config.toml
d_mlp = 1024
vocab_size = 4837
rope_fraction = 0.25
attn_scale = 0.125
parallel_block = false
optimizer = "adamw"
lr = 0.00112
lr_mult_o = 1.12
lr_head = 0.00455
decay_fraction = 0.835
doc_mask = true
train_tokens = 300900000
steps = 9183
Each number is 128 + 24 x the weight over its row's rms, rounded and kept within 0 to 255. Layers, rows and columns count from 0. Numbers have three digits each. The size before them is the row's rms in percent of the matrix's.

# k: layer 4 attention key, 256x256, rms 0.062, rows 121-127, columns 0-255
# q: layer 4 attention query, 256x256, rms 0.0614, rows 122-127, columns 0-255
# v: layer 4 attention value, 256x256, rms 0.0513, rows 64-84, columns 0-255
# o: layer 4 attention output (transposed), 256x256, rms 0.0483, rows 64-83, columns 0-255
k121 097:096096133116104142148156165087128112143111113139082126117136180134137122133124126106158131119094154169090112106114125106107136137156123120151137134154133114128094133118124127096136098134137102132169131129120084088139146147141125107127119110134085126126124145147159105097095098157100121145142098132148128139151121173082082096114151136073103087132090179129155138145177130111150148113096135111138092127106073128149134142129175072167112126098106123117152106097157130114152116112093101137103157155131141113122125101123129143135146197161192105142141175149148108160118130129140142116124129117136123124143111101113151128111093121127198115119125106159104146089127113149126162130092093085122134139118144102091116134117143149156158173139155158159098112139129089155123119118191119
q122 105:142142118132135149115149140141094090114136154138130129113135177171087126103094126153111098098099126110125147130108158115161143146084136071116120143104121113166150119116131182129123061143137121131149110100136141131136141125124150108141103110146139140125112117122139165117091185108107137133112114112173127197159095168166117140097124125148129113117133099129120113105125149111154149111112120156141110156117126131131145138103156077106153133124086149136160132147109110141164137102106101147164132145090080156162204117146119147089106146109122147110124143168122135144122101126136121119154107105104060108131153089178121110162123155189111119102137112158151112079117093129140158164121126135132156103119122139134093122138163108168161116169178127125119095143097138118114129135154107
k122 100:132144095138157131142104134105124154123116101140157158155127128079140122121113124080150107161097117132163129115144088057099123103123130155128079093112142124107159099150116136123122107123130118092131146126144147117146163125129102151132145136104104140160139113102148142169092132139112078104148167166107129098127121178089129128097155091120145115130110112171139070125131128100094138153170136146131139128171112163156151140128121169117152163124141116136163125147124098130184128190111140138123144130114135113154115110143127116144202180138160103136120119126102143131088111159108166135127144141090113128134124133121134162179134090113147152117128141096143115100145101145157130099118127110130086095101147127101083102127145123078109096138163117151110125155137092147122085092081138
q123 105:130108141094098128093120137156104159134089124081121110096121140160153127182133096157133120220132159136104144107135141097132131126172093199143124126150103111135117151112129098175112145110137115114117124142123156167164139123125156106139120073117128097137134057115094112162127118150112144131130059123108143135102160115106162122109141122151154125119121147121120162090117121112139110115092125119098123127119134147151127127140160122112109115147084150106129149134145135113099083127170158106137117144172124121093162120125108129160139107148129114174171087144193147111096126116108123135109129136114116165119113131122115166056139167121090098146130135128133118115129132136148124164137113129145127115157135099096146120095125114147143126107107154109116141068123161184125150156131128
k123 099:106145105135164113115098139142115110135140167150153100058137202131120154093097150144125106116126122126119134127140089140105165150161128124122125126119123092076133147119123147156162156153081162186112124119135175121103111154126162093099094107099140086134158108117167150114169150135099175140096111093131121124133106137151138161137148132168137157138120135099169116116097165135097099099114153098125157139114139145123155088126138115124137117101126150134134085122097152092127140134144136145109159121131156143123128162163155069115085134149125145133144115111144167123122116140099134165100144105112126152115145159116134140092123139084101132119109094131096101116117161109133127160104117129117148159104131119107098099137191106088112165120136133098129063118091158110104119097137121
q124 105:110100087097142136121103153115077135145118172176095122130116107080149162109114144158137082140101153169108134128108098073170138161162146131124120121076135137120163123120108117129140083117121158124098149107154102088122174180122174105114097125125148118156140096122131154131102151057141092122131141108130131159126147140082131112101140149083127101143104131127139080092112151106112144144128159105133140121111143113079128126146168152137117135097092149198095159129123141131135166126144117120139114135135132112143174126150107125119121137144146147120106136113128136142155120098158144107106149114087116100107085136131138174082130105104104141070130152127122089107143125118140120156099104107122098141139122144126125130151080125121127117103138107147083097193140127124121115145150146
k124 102:130087099118104119172087134123152124159121166092153110101163129115131131154141149110155126134101126149139083110110152069124109092125136127135100123103123134151122096135153136076150109139107142098126116140163103136095158080140164127079106073165123121134081162092107107136154078133114142095168127103120068115118103152115126091106095155123143062103124164128191122126121115111107110076130110128147104130136164151154131142112117092122133142117120120111102189130142097112123111143110125141094135106123078106123108105067138146140148171130111139122127119144107099140106141124098107144130130119105090139116117123128132126117087106141145131130135121134148135146153130181162103178092141097153131119124106128115121127136094124143126103116142088109112128096129102158099097173141090
q125 095:102104108078145134101110143102109106135111138081126158111188149078128104142170135097145143164154115093144114130156098144143128151095137141143145118117086133096114100139124156106118119156117156135104158118128087112123140152192131146141121170117134149157108135140123135095146139136120162068138156120148112135126132133149129168152156140124137132155130131133147125110156133127122139177119119104172178129131108135150143102145171133127138121076107126107116148150154138120144157125136166132114138086139111120094113122091114105082127139150088139128177152122119108151115150101129140100124130144207096106115131116162096104169140127107148153106102154143099104162157125168151108110109167147162115158114113161124100126082124099147084102107104139124106177124132130110133127195100164
k125 094:169114171133128116151122125136107134160120125118104092112120111096118155123100150114170138132118146113121127126126093094131135141154144159103168131151161119169125106121108131110151156093146086108151096142128090102118142141094107122132133098159102119068143145149074090086109076122107084119136151146146122103161087108125126098088103114100146063118093142155112142129110113144112141125106137141156099149115068125135144127093059091116116122119114084130149162156115154135131124110156107163115126132094148116131090153109121182141102136135133105115138132138104077069152146122127084141150140146156124140135134126141149159150146135151127093068116108147122135157161104118097132131132171124143157109141135147096166155168135143145128131151144143152143118108117165148117164122081147
q126 100:139183138142066134173137120147106125080125169187116119133139155155130104116138140088147127126133158107143137108123138113137145120133124100124113135167180141140172116143102124150137097122125120140132104099177130126139112089171109131129099149135055149103140076133142126129112090149148131178124167122122147138147106103158140128110135124100149158143155129136155111174109134128046093119135144098107139119132145102140125141107119123113154104126134129109175104132118135105161148115136127145158129140131147185126101104135194131152133114083137164093119198109171103126134091098119121119116149130135104125115162120130153123118101140094138098124121117160171129155112122134127152145142082125093165099142100090155157131139119171123111132163152125093141126171129116114120132107159155
k126 098:149094123129124079107124169137109162148112116119103159159112087105147109122161115136112076124129082146112108155120132118156113158114132100130138100150119129115120102117137156112118093112108112118131163103159150130133135131130103114118138122100135110171129106122131094145114185144069053106128121136183133131173125124166149157155120120095085144124105164141118132101128158102162135124140125140119183112126123130131142132156165159169110065158164120120160170107173170135104103136108132080115143109175147143108160074138140153133138162154121124112152099121148123153110136161145136105130140112155089132107079145111096138093115079123108164112149141140169151154119122146135144115138097136124111120102133137155166111153152136141145107122124114120100154166149098160132129109096172
q127 104:140132132080075138138175128112095076129169145179128111128121163130129132121143109121094115102126148155097122151149114091160140149117156088090126141092139123165169142144140181125173180127144126113137101113133121131136136154069147112105092150139148182125142121136135133151119122099178111177124168125128108140121150150117113113117141143105104136123141109131088072160132121123119120160125125118098095160134120159123123161100137159159099133103153123131124097170134128116134154110124127135132123119147148110134105166133129129131160096115117120101098125085103180137141140118134172124151125136152127129120131161096115146147102102070127153158147122125149096143128101108107141103111125125139116127124103125172186088112165157105103108131179125154105062158076087108134110141159133
k127 099:088108123109134140102120138129122107114121140135141152141106126104134138148125136092188157144096122125142125141118102114141118088100114109184104125165127128106142111132123157077095091142110136128119127117155144120115129098148134138130151112167141141109104147085162121137096121111164094118132136169120112140140101094108113074169093168094138133098074114162124109115140095116121132089128109132154162126138119141108116122145164131133152107093142130131164141135140115176118103112109127087130151131181098086126089062111140140104093138133110142123104095141118118129144068134164137091087161123123097097153113108155090157096129126154098133157126154097140108123116102138142157168157101146142127121052139078150126093138133119167145117153118122092127154163178106142101170126128137
v64 106:120133130138118112123157168122156107116077123167135122149116144103111137147119145144127109114124082126135092156143078118141127110109148156099143125136168163153156156129112126117093160135121123072141128118147135104116153127152105118125200123073160114137156089124125159181117106123125145083151129110133128123149091179142134107138137169148152141118103104142105105094123114165147113091123160083158147133100123101149138145104104188103110091143108104136171109105147108099163149146138107170091154107101135134153092132145097116143115106140131152175113112109103165147123076143176105120206111156123119134124131123157142140113158141126118113125104153125141148100119165111153121108152158137106150151153091103120147168112133130148123181110137156149128117124117087109165102125134141
o64 103:156154097146126125133108111138148178151113115124131147143132093142134106106156136122139131134127113155140134129134160154155167120119126148111147119116121102147131151111155130111093117128159145138134153126128112092121113175158116139120087137105125119093099113135110166100104113173112080143122139180125131149127192097127147136117129193140105122107155113105117110087158162108084141117124120143113113133137163120158100088142135070125119099108102146104111212127082133142179114150133127129166130115118143109138151113143121130119127138135132141152155152170145148138098121135080115120057136121153123111140165150089118106162155100122179087128168126168151114121098116111131141125081118138157116130109100180155134098121068134114129136175136141120200138143124134109098108127116120
v65 096:183135114191077157137166138120124095160134134120111110154114152060091075125143127101145150107099134136135102164142126113139161096105104170130137125141148144157111114129087119122149127133121119100153119105120118159153148161136150154125097098146127165129123128106143113126135128180096165104153096104100154117117129122129115138113166113112102171109133122100120142090130106139150155157090127095160123148150152130137104135142105116136136090108152146139125117175148134190112118125123130162086114107106142141122084146115083134177125159102149139095125096121178159124153109170103185147133154077113169115146127106123147111152169121130147141148089138130129088104144126114115115098100144143126144107140085120143107139119135133147131156090113097101125128126161145161096111100169088
o65 094:151120133173136143107111156138120105121165113128113074164094122091154149126121137147117122126142126144173112123104111130122105102108205144160162090114133145164107171092125111122107136167160104134152140144126150098123151119162149163124152107099182125120159133118158088065133142162117102110126117117132133138106126165109203109095121144158121122128127129122123133139140116142109147144109091143083099114124140134143118109153126149115138137104115165116154130101126097160129070143145132112142095096128179144134081148183115113156126117131156156120156123188133096114126092130144150115130141153149154108091155115139111138085133119155166086096146137125130124188111122129107123181113101139139114127109141147124134110143121144098154097113117152102152102149137142109136059118120100
v66 107:082128162108164097145147189055141159151118116128143136116133119188131118156132111100085077138147157147094126139085131127096149104128134091094106123112090166161141105112105134143118134120099140123125126117138159109090138143145115111108117132120146100137164132085152139121112146107185111151132062140170102120141133127135121119111101123131096143110136163133100120128144088147104163114130199153162131131178096112129120093075141103118126094177081140143147093091148116120136130166164144135135135128111117149107152143118116159110103110148142134102122112153109151156136107134103138167170122152173136143147096156146106121132089087119122124135103127091100168133105143099122084117151144140119112107137105159142102115120116107124110132142104156142147161129139129118133135131161173
o66 106:163177114084135102171109176080142123131093111134087146141146155146095119097096109104146139146116089105114156102142123107163164134134104104100130106121090099102133157165138124087112134161097108141150131092147103132150113133123166149111124128119127088180128145079151114160141107096117172134130125169144132131163114116117151153120120147114134116123160161125106121156128136187130121119174192153176098149147134150117126153105155134130182124131155137099119147109157074147124158114099120144087136134146135140125135114109129139143085096140111098124139113131111107142122151156122120097104084115111109131128110128090155088189120170130141126140137134146157168115141155116135084093121160143128146158136177121128153147108121102138086168137143141142118121118113125132095167125103168
v67 093:139126138118101105102138142116103129149103124123122139121133160146140164123099141153126166195121154114195118097118088160153113118146118115117138148115102123101095118130144139140155123131123134131111117104097124144150162122153152107123058131146132149126121118156170100125158144111112118146134104112139149130157104173121155113082129097121086159115100149103144142086177132137133154160139138134154141114102108169170151122122145081133099154128103130119125113090133071070119119139153101137181144132181124103110138111154090148125119131126156135145116106127125119112085117148101090133136142111102098159114131124134155103144087130136104072135156148077092138162123131128127114153189102154129151070119117166133122118105114119102176145108126111082135156118156124168082157147145142
o67 089:119180136121103113148121133129155142139128118141182129127122150143141132105121154136130151161112126100094120122112145105139119112123137106122139178116111139114104119176111143158146114170087119144134101129150133167109124089158157173136139147120106082144142116125148117117141097110118116130129162150132130090131106129112128114097131112107188124174106161144099099143118146152138065173162119112166145143116107176084133122107148140131189133172152133123102078105151126103132143117125133093102097151149123127146096099125150118164118114125101129101142121152156128104123157128104164108074103132118084148110111150082134130144145117126087122148082110171141138132150111107123123096146121122130151154125199088116122158155176136174147135100128113077104131145092175117151164111082135
v68 092:145103106134127115132119131129123129107142114129111125140124129111063114126126150102137116142079122132149133118134168139136105113107161134156111145154130143126097128074161128129176124108126101162156144159111112128121117115107156149149144140109135083150166146124109115140128160149140125072151158100147141146157172143103104135168183161130152109154159126133140127122093126126155122137148146110130134122103109147091133115155093101080077105135094149140067161142119167133145058143135081156157094112104120131142110134152150151132104123135085102129128138126136121163096112145112174144121110127131153119098143107129120102131121169132142161129125149138151123115135144148158110088126154135109127153077093136099191124102162167072142134150117163109105126144079102153116125056167102
o68 092:173097138144127145137144158106102121126135126127144110087129145133153167169143120134125150128163153129116097111116093133155133107139120109100104127174123117165134127096119117185108135111073136151084146138179152102122145141084109107158138106106108138103119115119105136131133174130134129125107128121148106126090128114126126151107146136136144090094142106116189121119142133103117114054123122086162089119082086113158146111119136148124124124101120100121148117116079138099117107163121132139178122164106137105108142090172083154140097137131142130135074109109100132092117140124114112144177118155149097155121150086126130124142143181169130115101171136160142093164118115114106172141111138107143152150136107128103124101138136116110121058139089145185100108138126113127137135165132090
v69 100:126137128121099134133126154165147104155185129129118122117124125152129095095159089127119099117133148136150122127119124157170156138113118106124092144152114087157123135141129134120138087105063102171138097102133119157103092157075120124141116119169084071113164128108153162099116150109121118130150143122127125149174135135127158117101140103170138100110180113169136159155105126105162151093089161145140114115126133162078149085110138083128125162152118150105100155091130153147116115156111124137150102135117139117151089099157115138124132109111100116145134115099104134156125130169139105107130116093114111190089156134109086125146078132151125128122146104118159132144117116155131125121123126142112141096151150088108177136159106116109161114116131172100109106088096139171089163129136164
o69 097:099144118122149107153158165080126117108150118138113144119144168111148141126159144123113165123159116066096113134114100084142103155158098063109093162144153133102138122157150129162128118130083150173094110107148138182108112137107163124116125146114102102185154131113119126154136130065139139129128126147128134109133105103132137138107147116135120091160106118156169086149132104136135109096173165131138119082085129115103160130101139170111166125124172138104142136166111119098112084141127115105083126164135133122106142107118143131172113123115113115112070096099133160100141150150126119109110181136141092171165136127119151114180099168139099146107141117139135133119176122130160148137131122108100175148151156131135124126159146119111114096118145142113096142132106142129117113099135170
v70 095:154144107094122117137166127147147164149147115099105130155079130125153145135097096119165127118098108090129131149080066169110107149139099076113120150144131092137142138124132159116112106103179104130148140135143128111150143120124116120133094127132158118143201129128088151109143130140149117125100105112132115140151115112081132136125105133086162139126171127120133181160093114129113092102115167143129112116124096075127143136126157093118138116091128155110073125089140153096147122172130111169139172105124103129112143120116121146119153105116103152103118152122195136108131146180097149069093130120137140153149152107128134130132131102165176095123097078118150111108135131112126105148148161115149140151135088141155159159134117103157131132142154149133155072127112105124105162145153126
o70 093:202162142110145134150169158092147170121152130117087130120179116086138128117164139144176171135141121104093153130149095141149112135137112074136108169148142152109121171127118139126125108132124112141099170091131147174124103146128167114151089149092081113166135124120154139110134111128112156140144106151146122110120080116111114145171102110109112114114109119120180085126121121161117116101164169176140125099125146162111119117121101142108167150138133114099112117158130118110092121181098119123079143127121137170144123104117102105120126138118130112106095135156137176080118178109162128118167104149171140171131108110118164138122149142116116134135144134130151126144161087129129134140109132117093114139169136080125152127157138148093091128136123091145114116133144164133115155085151120
v71 096:132122103092073113148148097173140131159097137108142138155113144133107129155148109097160134144145127102146147127173149131104125148103102180120109122115122169115146092104146084152119156138118113114143096106140136164186141136088120140085102121102131117113125098138127080105103128126166124113122130114096111091129137122127140144140141143151108146153158115090134098094079112155097146122132084164116147124139089132114129136112086104115142151096100140132133116099101137159080195089112113124125104120121119113104139143121129074159122142097136115137095170102159106109148126084169076128154139136100139137138119153084102098131141131115174127103135093096128170143103091123114153110119114134155114119153100131135110050145131154113094149126160102147174110122164131101131118096122134
o71 095:129139125128133145108123124136149095147119135096135131165109104104106164172150130110089140133148140154167140165111122155131113121113151163109148074084105133123146152100153113102099123167141127141103152120106129142140126155149109120168154110139176159086163185147136134107106126162097101099114129108107140165135151184173171130137139168137139135143107148123123139068090123073100154150079130110126134186098135108102113167162141126137149110123083146169151101107109156136133114098155125157104136159158116124142115151133129141122149130140174141145130134148142122103135118134117097102121155083149141094122127150181111104105135106118096119202115073127133091130115112112154113141148141168128099111155090183137136115116155135160152137135144112120129096139149153132151114127141144
v72 095:142100118102134129136133109099132120155150215117109139112187121162182117094113085139163068089129115091096156154125114138129114141142140139113152137136089166125132101112120101099187094162151155123132131129126110125114106112133136134153106145135137095142093163124139184082131097102143127070144104129156131152108122108165164116117121124139099104115128150173091104146124116122171111158115120112117113118163106138092145124131085161121167135151108150140150137157146178092157100079160142099140114139124098144116170154109157116140129131124149103147143081120117110134090142149088075098132159124135123131124135094143135139095165146133126151113119154101142146126142135144100103143137100131141117111100116145113124129180155127152071141125137122150140101107101139149151118118114104
o72 094:165121167094100101109142148089171116083103122092143147153132186078117138148133137131099138129074147169126131112097085120128132141134126111182142123089102136148105109131146141124150097134113127119160123109137134113134130128182103096147122125122121181143134138155138129164105137150143101103159131079126164167178140100118117147127141121146114106122122147131123156126086103188112169111139142138126139146078152137150137124108126145113105118110124145184116162134140079118147138174121174109134125121103168144112159131125161143149124135107116097104130111132108102122139131125152170148142097161099139142153127150120131084142130184131133115096114120078126123133103110088122110104164143097107128143098158079130158126100093131142168136133188132134094132092134110133114138101176099
v73 103:099101137137169096132129102120102086139116102127152110146169081182147134155134098110125118134149152152119105114115126115174153144135141147081110105158126186109122125147144162106141127139130118119147159110170124122158129128129126133136127128123162148107133091126158107121160116103097143109118108097136110157057151167080112122125157118117154141128143125174090112150174150141135137109177113115140152112101111131075127163132118145169106118163138127082153154159129107115129101115065107093067128163113125112147188127114088151169111083101110142165115152157165127130132094160092113170114151126138070127158152143152127106096124132133090148153120155130165110104160151105120141108124128103120100142123085105115145097138141133122126148115125110144104152145117133135122145123131142
o73 100:124085180104153104123128140141119097130112165127115113153138090163151147111124141135152138153093156122136144146119095123106127121129126142157117066101114109161129113086125159137147148137146119099141115172096180108142133102141095145104126092113142126100074175140057133124125122159165139144155101145114135128111141175095090127125148121130170124118106143090127114092158133165103092106112115111116100172124128154151150130137204105103132133099086123120128136119106084126166122165125124125165108124118130104154143094149176164136117147142127115222130100142105115098107114118136132117136127163129115131137085120146137126113147149155162105136167115100127145101120132127113100153120134118147132124095111144116133081073121156124125140138121150180129145156151126089164142118128140
v74 105:112112113124135112164080135175113114121123193119113108134090167136101151117154063100168128130121119130097100123121109135127175138107104161125127141133121123134129159138129126096124138148159099149160154084152099161118134083133105076100150118128155115159119144163144126111100134122179110155142137112113125181152078121100161129105120096085189106143139106140149118109141110154123135125116129148142098119132106117140099110147095120110136103084138119120140066143132111129121106134126109165113138130127115148134104143159143121147098106100094132139115144120162164121161105138166140118123146114129076113129129158179092120131149111142127077116114114115156106135142160098108108111174129155149138163105088106124164120108149103098061133116130104099099108131075164091143135110158124
o74 105:190136154132135138136111160118145160117106117104137135177143090109153137068176133144098157137093136140138165133130107126158114137122121140105102105129141123092167147097160102149127113112119135166136114110122127118154093140158120140109062090119114166092110173115089131083136133175097123113146099116143144121163165139112123092151136171149138144117122173146126145126149146107116170121131131159111124134152161137155125122102154129122169137143123139096125150127134138137159153117121106118086097128134102157144143144101117128139108151150109121077136078129141111061124149108101150089178137129154170135138121093143104142165153159112129119151166104101158154125139109153110130187114131127137142115135118129165192097121093159122147121118126122180132112131157154141153084117117097
v75 099:118108114157141135095153126077134134135090146158136153127176129107138139175122112121092172139127106149099110130126159138142181111109149147158117119111107156114136109098138147156098092107105148118075126148154155105112111111110150123102163094117117157153116114101148146143154070085144143135135096097167085100177121144188127111143120143120084115139120175152126102057174157134110135078129140141158106129128145107142156105114148147142131153101125115119155146136121134129127150130102152117137142133087099132139124170112120050138103099118129119122115121122096124135126166135149066146143131145106116150166099112166099155134109157134118094110111140123121132109123115154166124160136153144111124142094152108158144120173095130149125183119147134137118173145145127147144145169137149
o75 098:129163106127100075147115077158123097146131106152154147116130133133091111109103093128109094156131116154157105119137152147143146100122122099107136082141104067156137131129075143107134123139133124086121095120107065164130126111168120082081116171129137130113119138143080157148098120131158155116125125123083100141160151114083145161085106141127129128116128155067095143127119108142145124083102133164179095129157132095109113131130122132117090120149131122125116183120131122123126170113161150160086177127163096098133148148095144159128107110104108131127159146130141128173099146132084120188118156133125111111103139181120136093138130135111143106157105108154117123106126134144137086092137125148154095145112133111107135151132119103156099149131154139097158137127134122099103118107101141
v76 096:116127133112120100146137130140159146135090151111107146117125162166120136091122125107127120166107102165134145118104149137085106103152140076100161114159138159134091169127141166097128091119126124135169105150156113135156160117063146110120067127166128096107081153137154147143113142134130133102120159145155117147132122134138065155134145122117146123118110117115119122120142113132119167127118142127124168151125173181102129154122139099101103149109072139084134134174119137145116153095090114140152114152141135121136088113121102116094139146085117140156137116121131122110138164142121134090153116124133146165104105112154133135140100131124123141134105084128100094119121131106080126104127126134161125080164122101106111061112149108125179179062140150145096151127108185149140148167124128
o76 096:118157143091112130113159161112124152128132137154106099131177136123105156096123105142167139152161153126124136164106131169148075131168131102131104135148140144124144120160151135167100101136092087146090146122166155159086152140136150159153106150111120087152158134088090115131125093113111144136108126144168132148157097088104176105120146075124153104174107123104120125135138128139126068135196150128133094110119104126156152108136120166126170127081109115092099073153116104085122123148147123141123148126120128144117146156090137136158171152167102082112116123127129150133131156114144137096099150106130101151140102136155124116135127144135098106150132138120115123108126119134120131157153158118099177110097196151115109132147104151133177100128130166126100131181117144119118115132132157
v77 098:107135105099130148129134122077141116128126143142144109121146108117126121115108147148094166171111060139127166148159168136117115109113186119161150156103131132107110129143110168116140100106115152148134150150181140154113146147121113132126110099126129127123169133127137185149136111148080126113115172121107130104132149128130115128137139124109155117137109120153115175065129198130106127125124165123155143114135182138128106118124119124108135088147093167122140096147091140136151130118155172119157134165148118122145159147151134153142088105103126171175100102118086138156140106102131137092088099132130132133165099135147174149160119179135146122145140091123080143122121142104111127120145074156161140115150071112097139120096137103132158159145100105122115159111153092161181117123120117
o77 097:134147117115095131152126128126083133119104109099083118113139167133111093154095103131202094090125133080115069116100145137154091098150144116113110130150113154158173106157122179148129109106138104126103151107145117113085172145157147158147120120167110087161110118153103125132119128153121115124144133162147175110156105101122141097122115098111162128105132150129100122120140130157102084100124114111134109135138066111149120101125127145144098138101108106143113116152115115114147154142126133124156189132111100139172120130094132158107095138131133119129128135194137091114107128114117201125159129154135134152134128122120136161167125153097078153107109163146123135113124125164155108113122099132138199130124147119119163103152132122082147082141181142157124127120127137137150135124132158
v78 104:083117105152135152110093093113120116105128166141117159141138117115105121129118127101119151091107098127133155131144153101062105101129165100182121127107129121120107097114134091094116143144183161093085124134139077137097165164104119105135105127104138201147127107167145123075112122174158144133153155135139147128145142150131074138157107116145153137145113137103094136136152130141142080166113082116122159172111129146166111125143119124179099115096172146150127101125129165148113104111102154132137157089133154135133107133157154143117179117136104148116120133135107109140158152105128110112105144112131191092161115143128140111181158106160160119124156121131109133151148122128145170120146176115118096143130134130108120122159151170105124174110123108122145154109153108119141117123117099
o78 101:153131152153113156112121089166151133128134119110153093146096081122103114118119139130120099154143119123155098123143130138100139077119180214131128115155134126128130086098104108139135128128166122127144132161132138118144145076140087134135137099128158151074119144158136108091116143175143131107149099098098111144133131169122122115122105111127167161138157127109118148128134117098122152162048086106112147142136115102163139148148134103162084140118100090126135090129140120153120183094116138163151132091127171094129095163068132117138135147117157166111144176144137093167115136103108123146196105122121146108084129130150118141095138112128151089117144143159131122150110108125078120102121143133148090112113094113124130136119103141103146100155139145166164128141147127115127136124124112
v79 106:146118119158129100093114199092089127133100124157149159141129117139149105092119148122120104148144136155158147104085143122134124147131151161111118130161121122103112132158094159167115093113123137109146080150104097097157126094120153107086115072140115134115108106101143117180147147153169137140137132123138128139106161106108132122153158111090087168126096112154123130134138182130119170126202109128153141096134101122098111125145148161161129119164103141123188120097141120121112167116148107141120088123153107107154153102146084098122177134104145121110146133153128119132120125116093123162113114143140116158100091108185121096089144129132150148138105114163127136149128135061119131136167097104092155111121123107093126152104104170154125090141116123145104126124137177134128136147118120
o79 104:100073131131153143131085149116120100136131104125167112111145089125113118135128122169144070157085114112150131132088209133135075137130132114109163140094134114155123148150122151123111153113132093115126129163149109101154093134095132138144120170132137133089091165083119138169182117124135141140122132155078096127126164160110121139121132130081106086126120130105104126130182153140136159138147131088183127148142111133118131130136165102143140124160149146131132078098122124131141148104172126151137140128113149133137090127154138109136155125156142148162139102109105134117142129123121095136112077119111096139167139140121115167087064119128111108106091123112114132108117147100151123175090106155163123129099153157117111173088160124185132171102137145125142132134130169139122107144140138
v80 103:110141156128087120114149116144115104125088153121115145176073127145130113141102090163158111118111176107152130130129124153099155130087141104132151124120122116146162163175138143102137126143131110139141173101137167113100072109105138115109129130099137157104162115155118177120135126109151098143151126140141136162129119103126109126133113113104106152099096117167085170122135127117148148128117109106122112106159094102093136074072085127083137093117109148090155150112104112129144116142128154136163114086138100112114154103148104125166094147157120164128127097155129162158123127121148097133166115112162133116094117137157149160140166161092124094115158145151202130126168088149137129123138129119147100127116136130157127117121157134130133178135124068141143098142083165130138151128171108
o80 103:135111172138118182101095148145147113096123118144119139159130163098140137133140114089138132110067145133131111115154102128127164115144150155124084131106127097123128161150151125141163114143125120119130147130134125099158163148138129158107100103086087135122126098130108153110121101145124072129158103118115121098156119116095134106127098178140115115146149159132156147121089140133124166151153108121072116133154141122175131119083175124119163113199123155135117126155109056118156123135132096116119121116143132192160154099112129109157130144063145117178116129133082141122147143127126131097144161127127118155132155129176130110167156157135133135148124121156132145113142154099139138139145115122118133144140116074103132154163082150110094148130131130181147189137136170131152134093109151
v81 100:116138129115125128158133156082144145125117134154132104147154136134145136151174101098122140169115101131118134103126126133083129135106141104135081110106122131138118140110113067164141142128115100133081141136120108116081153149156136098153126130136126149117145094128135163129124100135119140179136168131168161135177093170132127109130168077132174139108137114127129153108113141096096099143133149153159099112160151114143095081136107124092127145132082112137098117108119143071123104081150146068123173128144133145142151152143145121085124127161108108095118102119132142123133113140153094160135114141089127128151123115109107110143088146119128087128141121146149176160096134137155166076097119188199124086130095116161157117108110115150136130147123094120124129118095095079134122094131136
o81 101:164163107111097092127131088108180097115121146103138180107101109172131168103164164127061100141104124088119103073118179137152143147122148131076129142133132124103156113126133132150091124125092115125133114088120119120117111113123093152083121126147102096138170114137144128144132139125128088115172110148142107125165096096145167136155086167115138131116150135141125144145129133105136121147130114144178131129086117114145153119098140139171157134127152117086093135105131121130096116072119108142101119137163128113162142168112165132096078149138120147075106146101094078137129122154119131126110128116110120150150127091119133106163148154092131166142128089155165136120146123140139081122149150137127122167150134134142152107125090115110100136142135135143132138124118097153137177165075132
v82 097:146127148147154133134138122076084107143170110146154176134168121115164095139162114101151089122100111121116127105129183096109125104147133102128125139143132179137178133129115078112079156112121165114111131139130106139111141125161162101131129116115108138162117134163153100149158085101111155076114195120138072125149124163116141151095136126090160134108110159134131138117147135119112111142131119145100137160136088137114141111158115146109097137135141116159151103162151115082152124157134142113145136075164135105139149122168101119144110162163147110125125117134158103143156122067125108123149174127105190149177110117147137151120135130112129143160128156137139111096152148095113106124108080147144119126134101110102121113133164164097138171154142123141086151162153151108157126117112122
o82 095:160093149145121119120101092156142126114095171107192148126123093145114140122107081130105106105110102162108140122137156110156121113105131139135159117101122147158159118089141134141119092149136131131173087144148099111123150118156098143119143089148161174069074122129112118120153109164137138136113123136115119100121126163112143159107086125117168158138159156121108166086148170105119108134106078121088125154105157111186130147097130143120133170149111132123126135086121113153147175085148215157145138120140127115167148130152148118132140125155111156134120147119094104143087096118100107150121095130094113115109118118148145110105139113114131097143123152152129075102130109100088116128116124124139106127098127134124153098095149119143125118169123149151152131162137062128097106121127135
v83 098:134092118084129147146118158125112139116152139110139159125129125098125123142135155121120147138088143094110089113085114103111143127139127136153146120129104139129138164128141118096136133144082118140112121126104108058179158061132158092143106144129150132132146102102075175120166127112191126088146131173146146074089120148103134144140115127170066124149091112154153143132138128121122113095107110124170132107129147086086125155135144183116160166107144148130118110122097109148129141099108136156124126106108141119114121141118111100098120116136132111122101119116146124122150088097124085155109151120160153141075094136067172124100118134161140136117103137129122145158183120149135125121098121131136126147129138138129123131150102135163176095169106109113063107096138132097145127155099143
o83 100:072103108174168095148155116115126169120123105110167176103113130146137147080130109133136102153159101156120146131099117124150172130134119122188145126123164138124118121162093111091130133137154127088109148103073116140138118157109127096148157127169123138160167108131145145157162151079112122111146166153087111130109109129081143131136106134111079098129166091112100155112100139113149140095110089161140127115089098136139111101115121134111160136131117148126132109131145152133143125100158117092088180096111103121121166144149094102116149112101176108150110150111128131148134117133119085170090139150110099133159145116115118138103123083135140119151105089122098154151148112093152158149122113112127075149143127121090149124121140171128145115136157102135130141126144103071106141150166143
v84 100:071149128119147113107174138145101162134122086137111131140148113152171107171157099133139083125125170166147136136178161125122115120112139145123103110116143123114171131131126137068099161110195123148109127128085130165141168125164135110130157145142169117154130142136158075128143112102121139118137170126110126115160157139094130143131093137127129125098107147151088128133089113124112159149194112105137131179114126124097101114103129136150151092182122140171108116124128133108121150092098148127169106121084154123100162107108094118157147139110114161142156165094172093113101153133139116110140124110119133167143110122184108150083130106134125144112099126145107122149134116088145125146121128109134133112103103129116149114161127186108132130167134097150142145147175091120154138121104127